config.toml
n_layer = 13
d_model = 192
n_head = 6
n_kv_head = 6
head_dim = 32
d_mlp = 768
vocab_size = 2990
activation = "tanh_gelu"
norm = "layernorm"
norm_place = "pre"
norm_eps = 1e-06
positions = "learned"
qk_norm = false
attn_scale = 0.177
bias = "all"
tie_embeddings = true
parallel_block = false
init = "uniform"
init_std_qkv = 0.0303
init_std_o = 0.0
init_std_up = 0.0303
init_std_down = 0.0
optimizer = "muon_variant"
lr = 0.00735
lr_mult_o = 0.665
beta1 = 0.9
lr_head = 0.0048
grad_clip = 0.5
warmup_steps = 200
schedule = "wsd"
decay_fraction = 1.0
decay_shape = "linear"
final_lr_fraction = 0.1
batch_tokens = [16384, 32768, 65536, 131072]
seq_len = 384
doc_mask = true
train_tokens = 373400000
steps = 6768
dataset = "wikipedia_en"
Each number is 128 + 24 x the weight over the matrix's rms, rounded and kept within 0 to 255. Layers, rows and columns count from 0. Numbers have three digits each.

# down: layer 3 MLP down (transposed), 768x192, rms 0.0539, rows 310-369, columns 96-143
# up: layer 3 MLP up, 768x192, rms 0.12, rows 311-370, columns 96-143
down310:136097097167113122131110100115153164153109101129108098088110130131140129105107159130154153158124172113150073141157151166117158135099163121118129
up311:084145122110103108159129098138109088208147137068121123170113121158142163148123135137173095136119090095126098123100150137152176092115121137117128
down311:101150126146141150132148147153133202101131074110125110133165113070147104160144119126111150138101133136133145153163151105102085135105138112128151
up312:104145108139111169142130148100168139155134144108127139118111101109155119103145125107152129144115154094145126131139142125110096112126165132084115
down312:143148121145138167145139125126092170118134134104108140160141138097126131130123152109109118128147162096121125098127117132112087113144097109142132
up313:078138115158109132140154155086139146099121128154138106156111099100143160170085100120178132083124133124119130140207133145109188114115091096128130
down313:118114088147109141200125102092141146136104166153161081143096144105148148158098107103111109107157163146124104122123142170082110140082116166139167
up314:130133144080133189089099176129136129087125110171127134093146141133097113110154110079158111132133132110112124080171148113112136125146169108150126
down314:076100128132144111163108158132138118139140107147141133135125110138134118150138188148117144115134154150132130138148114124137154154163138103106128
up315:128093152144157116137102138133135131157149118136135137154153132092155093114154110103089135147132132127136126108110145135104136108110154148083135
down315:090073145184157128159138148128112126130142099146175108121155117110143102104122113155132140155128145096123141137104138113126141131135107169082182
up316:130118136135068099113144144164078134138109124082161135128135149134109165108133126123132110143120119118133130135120130117162122159120055152169053
down316:152138156175150140120139158104128142144127156094145114100096134155164102167164116119132175149082146141100103151120133125079116119167155154101114
up317:131113167103100143146118126161151096134124135107098149134171128142101132127118183136122164123141178115140150164106110156115093139140179144124099
down317:076176138141138118142160117162154179112141122140140107131119185145122144134173170123154127104109128166119149097116118152133090096105152120119082
up318:086126111128137116111125101131157099135149127113089100140128111123111081095151136108166090160145134119125131137146124143127157126149136108145104
down318:147121147118161119125096174082160122102107098116143091099110114132127114167163143145161100102115146091092160154147125134120107125121109101138145
up319:154121115160130117183093104148108147127111123108161152147139133126126133117116137143095143114119104147116111136115128125106108125129114122124118
down319:142166107132136106149130121107154149147118104135114165124156123113101132146164133119126089097161152123130118114097092131134141126105124163103109
up320:140118181102139131126069126092096137130150135167147172144129102164125122133116097111129099159108142144113165117174123119134134127131147097091114
down320:120103114094113197141122126111148116108128162102116171099124117110125108142116078106104096162131138144064163162141110138127123133132113117138151
up321:159133094099106116095146154155163116136112139111162118128121123092125162157138120119133115127102149144141134114089134143123127096121136095113105
down321:145169145178152138090141078132129092120118139112084144148166124177150164155126127174120127100086138160141137123117129117136108155127115153094148
up322:111138121172108105089114128144105121162123142096141147115102142168134141113104144152100120122125167091143091128134107156109119131143123139132123
down322:162142104097131148106132151115118132127080110125090099133104129132144171150170202126164162118118169133128123109079086140149135112134120126108125
up323:132164112085109117130090156116102132154151121099167122132130171128090161123139135142124124120151145132137079172106156120103121069147134096119147
down323:137154115063123156143179117152094098124099162117100097101145144101126157131142131118129139140134161171174130111102067145135142147141112136119123
up324:158088101124145180109126132087066140158117118109125127135100137112161120138111135135103111138149127159098082131097114102112096127109134144138129
down324:122086095126134157117118112120123154111138107134134116133112136117144136122104123100131119132103120139109100134110140110122105120129159142146135
up325:134089124118123147108135116128139124117167137128081148082136131135119212162093157154098141092138159103129118121082105174096061113103161093101144
down325:138138109088123118116113145066135161118083124081117104157131111104114148147125119161080130103104194151124167078147134117155119111107197101138147
up326:092120124113172116120141147117092120128112159158129108164109161102111134131092141053188163111158136113152068153122124135138165120126110156105131
down326:138069104117165131107132144116131129098149162117134135132117129112145131147091120131150120116120129090109090092127113155155132120134127071085124
up327:132130120084158146139100128156137102146146126073130161143148148089151103125140103120148121086104104080126101157148107152117156107109155113122143
down327:153159149165118149140144156142086130112131185114139103098151118097140151136124121113059132162163077169120101122080162050102106113104136121132135
up328:119139121144136179139101132104137104106167117141114082104164147158153096143138148126139151141124154108104101131131164118114121105143167128136123
down328:159162127125123168087118121157164143125092165101128105143104114121132136159158116134147128167140117139130116105135083121103124116145118093120139
up329:108117089140125123119114114144085117122147143107136111137099137084117153134130140171114133141110101140106114152119153168129119162147147132116135
down329:135120144092138139140159170129151114134118134161123139125120137138154140126116161155127139127139140162160171155155114130131174071156129127125176
up330:115144147110143164127122159121143098111187111121147130139144142094097114166160129112159121162127117112156149099116138138141164120153095119112123
down330:081112172109131151131098108152132138104127121091094125153113131129129130177148101141145138138163108134119112095105180150088143088159109150128136
up331:103111094155138154149112145149133120118110154113138115181138131120100137114155099140097110127113097101166128144149142151140059115137051135135145
down331:145118126122165137117139135109202155150152110133116115115120134136123126111158102090112125121112113125134136104131124113162163106137119171149140
up332:149177113107113121134116171081128139117098118097107125128113094158143139163117142097102155152137088157130115119135144136121148112100166165139161
down332:162128166123134107107136112179116124141127100149120086133159181130120156108110115105137125114137155118132106134137100173137145092120110122096161
up333:126133070140140128144152136142111125160125110088130112127138119140100121133129125140122132150121168115125135138166116136130131143119133082119141
down333:091139112116106148113133137123168154125153117098150140123129123156139130117075130119117135127114109127087140071159094090154114134160121123094123
up334:183130112116115148118154120117173122155108166141129116105119098088132091124102089159120168150166128089170126082113114123151149141157133127159111
down334:154132098115096154098168100141125146115178148171168133119097103152154115126142106105100134070103122141149147112147111140120137102159134132135126
up335:087159128106137114096133137164158122093127164123117143125127103131144122152125117133138138121113079090114108110120162110124134115126164126109112
down335:101103140092119145118143138109128088156091108085121149135134137138143132138128155143128126148136137157147129130137099116150118153137126147119126
up336:142129123108165151091097130107096143100086124116116122133126116085077100128133102085156095136174119141137100121137144130129100073175147114156119
down336:117121146092105070113142098148133150121127152124107131118132138088120146130136125159127120120134132149118114161081139093121143090085127172091090
up337:126196147096119155129142121084105124150086164123147079141157138129173118120189119145134159124160133141135094132149142088090100115143086133157106
down337:132136150083139144129120133142142120151166138143123126115153152148120156143131103129161144167097131162117086145104152113155116115143150094119079
up338:148137157152122133103139131096130126145129139144163134110126125105160138161150085117110119133072181104159110154163129151151124077100179151113120
down338:128116135088126133106099092116172127105107134147078142155097162164167130116135167071144146130188086131131160158100132107073111105126160119094142
up339:128146127119169138126134139119133154066120124138133157133143097131131088091124100152145126121119116167094131117144117096144118097139140132092108
down339:138104114101103148157114119140146098134132150156200140113144115124134135137125104185093146109148162156137138171115093088149175133093135089111105
up340:164104154128091144135134171115115125114131135132127092121096165117121141153120103149111141118136138147133135119138111132116145120122106098128134
down340:138138075125117153151115127131126168098153129120115155105128126168155116164113166149099121165151093117164129140151169093127099121143124109152127
up341:121137131157136107098137143156133149125110156136088127101131132080129148144126144139117137125123130120125145095142155106180106113124136155120115
down341:134130150160161103127172126105097119146169145098115127139110149137133149116132124093118134136097134160122156184133146113143141150113115105101116
up342:166114105100110169127112079088123162116119157155078098105130134127138135106151137147129144155103154123109124125172144125151159134088167140136117
down342:144134141118099123101147137145158116177138144133124123072125101171176142135117086098147183097127137127157136146148143167119142111126126142097092
up343:134121096142114139104117120113122144103130127103145108125126134167124105118121129152152130124126128145119146154123138127098116114135146130122106
down343:132139175134123105155106114153167125175122151151116148149142151103152121123103154106129126132191137136130116113113086140150146156090109121130106
up344:127160145133157106157128164137126104127140141110111102123140065145176166126104100091153131115089141115108121118147156141126150135130146127134136
down344:150125120114104104149145087158162118156135141114141124146166161123149120142098103143149139131155088148150154106157151119148107113087134084155156
up345:129149160165139158150103113150141131190121119121145155108142117106185083187122075111106173159140168106119122165110155105121106101129125139158117
down345:065108085144105162133147134117143094130121164127132095169110132121141122142111095079099098171121124124119104140150168157116096095101143097132136
up346:098110140108127108108152101078145119113140163096127131134124115137139131110169154116172138133132120153094122111111179145108088165124130108063107
down346:135148132162158166115102096157115123181155125094167118117124180141095171163130131153149139128123154140157143132111102115161146108122105109098091
up347:141109103123145105118117127111117101154157137143090111126125056129128151106114104186100136114103136141151129146186131118121103136134089126136118
down347:101160114107124180120146152168104123107100113134108148127118174134138129103140162113129132133116171121115138131113136129129123114075130147139098
up348:113153100136076171134113162111104111117127103104138165114092117110155124151112152131139139150129133096105145134102104124163091132151128114126152
down348:149153119121111096089207148126148162118118119122129146125145129120108139104078132121115092145117098139165115133159131149130132146131151089135171
up349:142083171134099132112108095113149158108106136096121118126148147124131084175157118122093138126162135158125152172129168125069163102134158121120144
down349:125130127141169123101150167085107129175137131110119127139162116150122146111172122122153076097108164078110127147113133148077122105149114106094142
up350:128129130127155132126117125125127120149126133135098166077089128145102129135139112107150145140188141122149120150070147140069138130123177162099117
down350:111099166147159168123091137108100135142128098161102123116089146137152104148152163146123174136130129136183132159103155129154125126147129103134108
up351:117101127110123146098131143164152088069111120141100127120169130159173115139117093132100117097080083117174128185142110099144140152123087162122100
down351:100137079155118123137102138112084144142124148143097105128131152095096094145141136135148147088127148165150134159123141148128149115091155171134195
up352:119137127155111143113137146148116154143122134103139190120097124109149163124111114113117115101113131133136152157122150152086106115103113164109145
down352:112122138115175101140146119123136148108111109139083126091158140123124122128128123145091148109099139147147140120126125086134146159152153085145114
up353:155118097163124166121061089107133140149152127141121071124167137114136077118100095157157113127158076125096090138126158149116164122114092152146122
down353:149101115107129133096107132132086124087193119069151164130118091148124144190138114098097092176123116195132148082161115152119103109120063117117108
up354:128100119097139121108096109105131145124130141142129159113176163158145124136159120138088120154137101136121133159145115156156103146135050114116142
down354:111126120133128126161110127146194108175116093138111122146167129063111106154126137127102130162160137125117152110121115131114155143118156139133151
up355:118104129150162140155134169141160137127158165172122140108092173132107146121126123083136137126119105110125143128064120130127130104140107130123118
down355:113165118105132079123112174130119128127155132161141100123137143137074137156142092147116134091166106110099149128167159146129135128134131112113168
up356:124139102139117148154186136136129121123117120111141107132129126199137159127153092109085154124098184105103136122169136153127120137152111135136162
down356:138121117146095079150118135103131116150142127112169110137159136071152112114136146111093108093114153116141153099122121159154150094151128150156115
up357:155165158128121151112114137171095111106166067127114115091129135117186100127094098103155165191144169105110140118133145127151103094171108092126112
down357:105089138134132133146118142128175100134139144127113133105112083135134119151115131112135125117104145081074122102124108113155126157133099127145132
up358:126131183101074132123125128124119100103136123138149121165139126141109070137137126155123108091104153098115117119135131132151130091132147100146126
down358:174124154131130118082120128152140155134145166156115134099091163132145155061104131144135107166133139144139098155134115088083123140134144150143118
up359:122161139136127106171149161152102149132116058123181121123130110134097101176132108117142156142095114140143110146118135144090156105080133155104141
down359:123134157134147095130135131150152104130143088119121129105126119089152160106121133070128108087133155133130126127079148170154125153171119093143106
up360:175124110097073122111137119136145118151153128159145117134138136135141110164124134132052113122129123071142145082075124135155116132113108106106116
down360:158140156143100112117137139120121116116162162149092152094146090144138092132157127151134156114122116192134131098173148158103109096135159143130107
up361:112158114094105157134154155126146085132181109153125138119128112137126139112106116122073107177150151125167110138130106141094135103139129104119108
down361:118114098132173106127137153094124104077128148138118135151096121105114089114159132119123129129116096112090095047145139139144143142116123113111156
up362:112099122126120143129149122128120138127122093138112154153144117137160100155123133137127140105197121128146107102098137106148121116130134126133123
down362:115153151120099132092099153111135125176161118156140114125139134100122166113144137156089096127116092084136153152103127131150151128125188126130160
up363:095138144101070145098100170123125129091111132116136100079112124125111121142138112120119179131108138174115142108094156139125082120074166129103098
down363:141116156132130117115091128136152118118145111106147117133123120115108126122118095115146098105146140138160130115155116136182154153094102122134084
up364:097119142120127139094112135112100098164112152159183093141135141106116152112123130147112142144139084141118169142115174148067110137154147115162127
down364:136167081153161164122071114099147171134102127124117106144110112182127096116116094136123129203104117132159106134147082111132110149128138107112131
up365:150133162132126194089132155158137175145051110149153104148170135140143137103146087123171097123130100097135124104134150119107142133168140108078131
down365:148143179164184133152101125147098137109092118139128158143140156108119114105133139124142125108129132149168129145110104108116122171127139119110086
up366:138149125143115101157137132096098094110119072092130117117128130115108145161152151119122159129097140183126147134143184162128124151087152092186147
down366:179137149111074157109147191150149110073118150101093104112082126108147114108096099121137150133089159109148104157103121119123157132135127135130145
up367:109131094106128070097103129123148110146098129132103121133103139111151126122138142159139106180093091153136102132144111074124136087128113140148150
down367:143091142108137083142151136127140130126127076126166117127132147118110139107157135131085157142127059110149093120134135127108085116139130173110121
up368:141134149132096140099114137130134130133168131173100126122121097119163142140132150136149154133136127137161137144131152158096147146108133112161134
down368:110159120103143105082166073132131061133143169145090130114159111143154128122180100165117110110126107148152097101139123118148135132129118126127155
up369:136134107126119117093142096154119129164141152107113114119097118166173133146127102110073153136106148152123117144078097115117155118203139153113133
down369:091155123088152104113146121095133117159104122145147127125118121105128123132124138109148120128145134104104125124130093139176123091119121130099139
up370:141136121134097118139158118100140122131107137109105117113120154133112111145138121127142123129093144128148127133133087190117107084127148109138115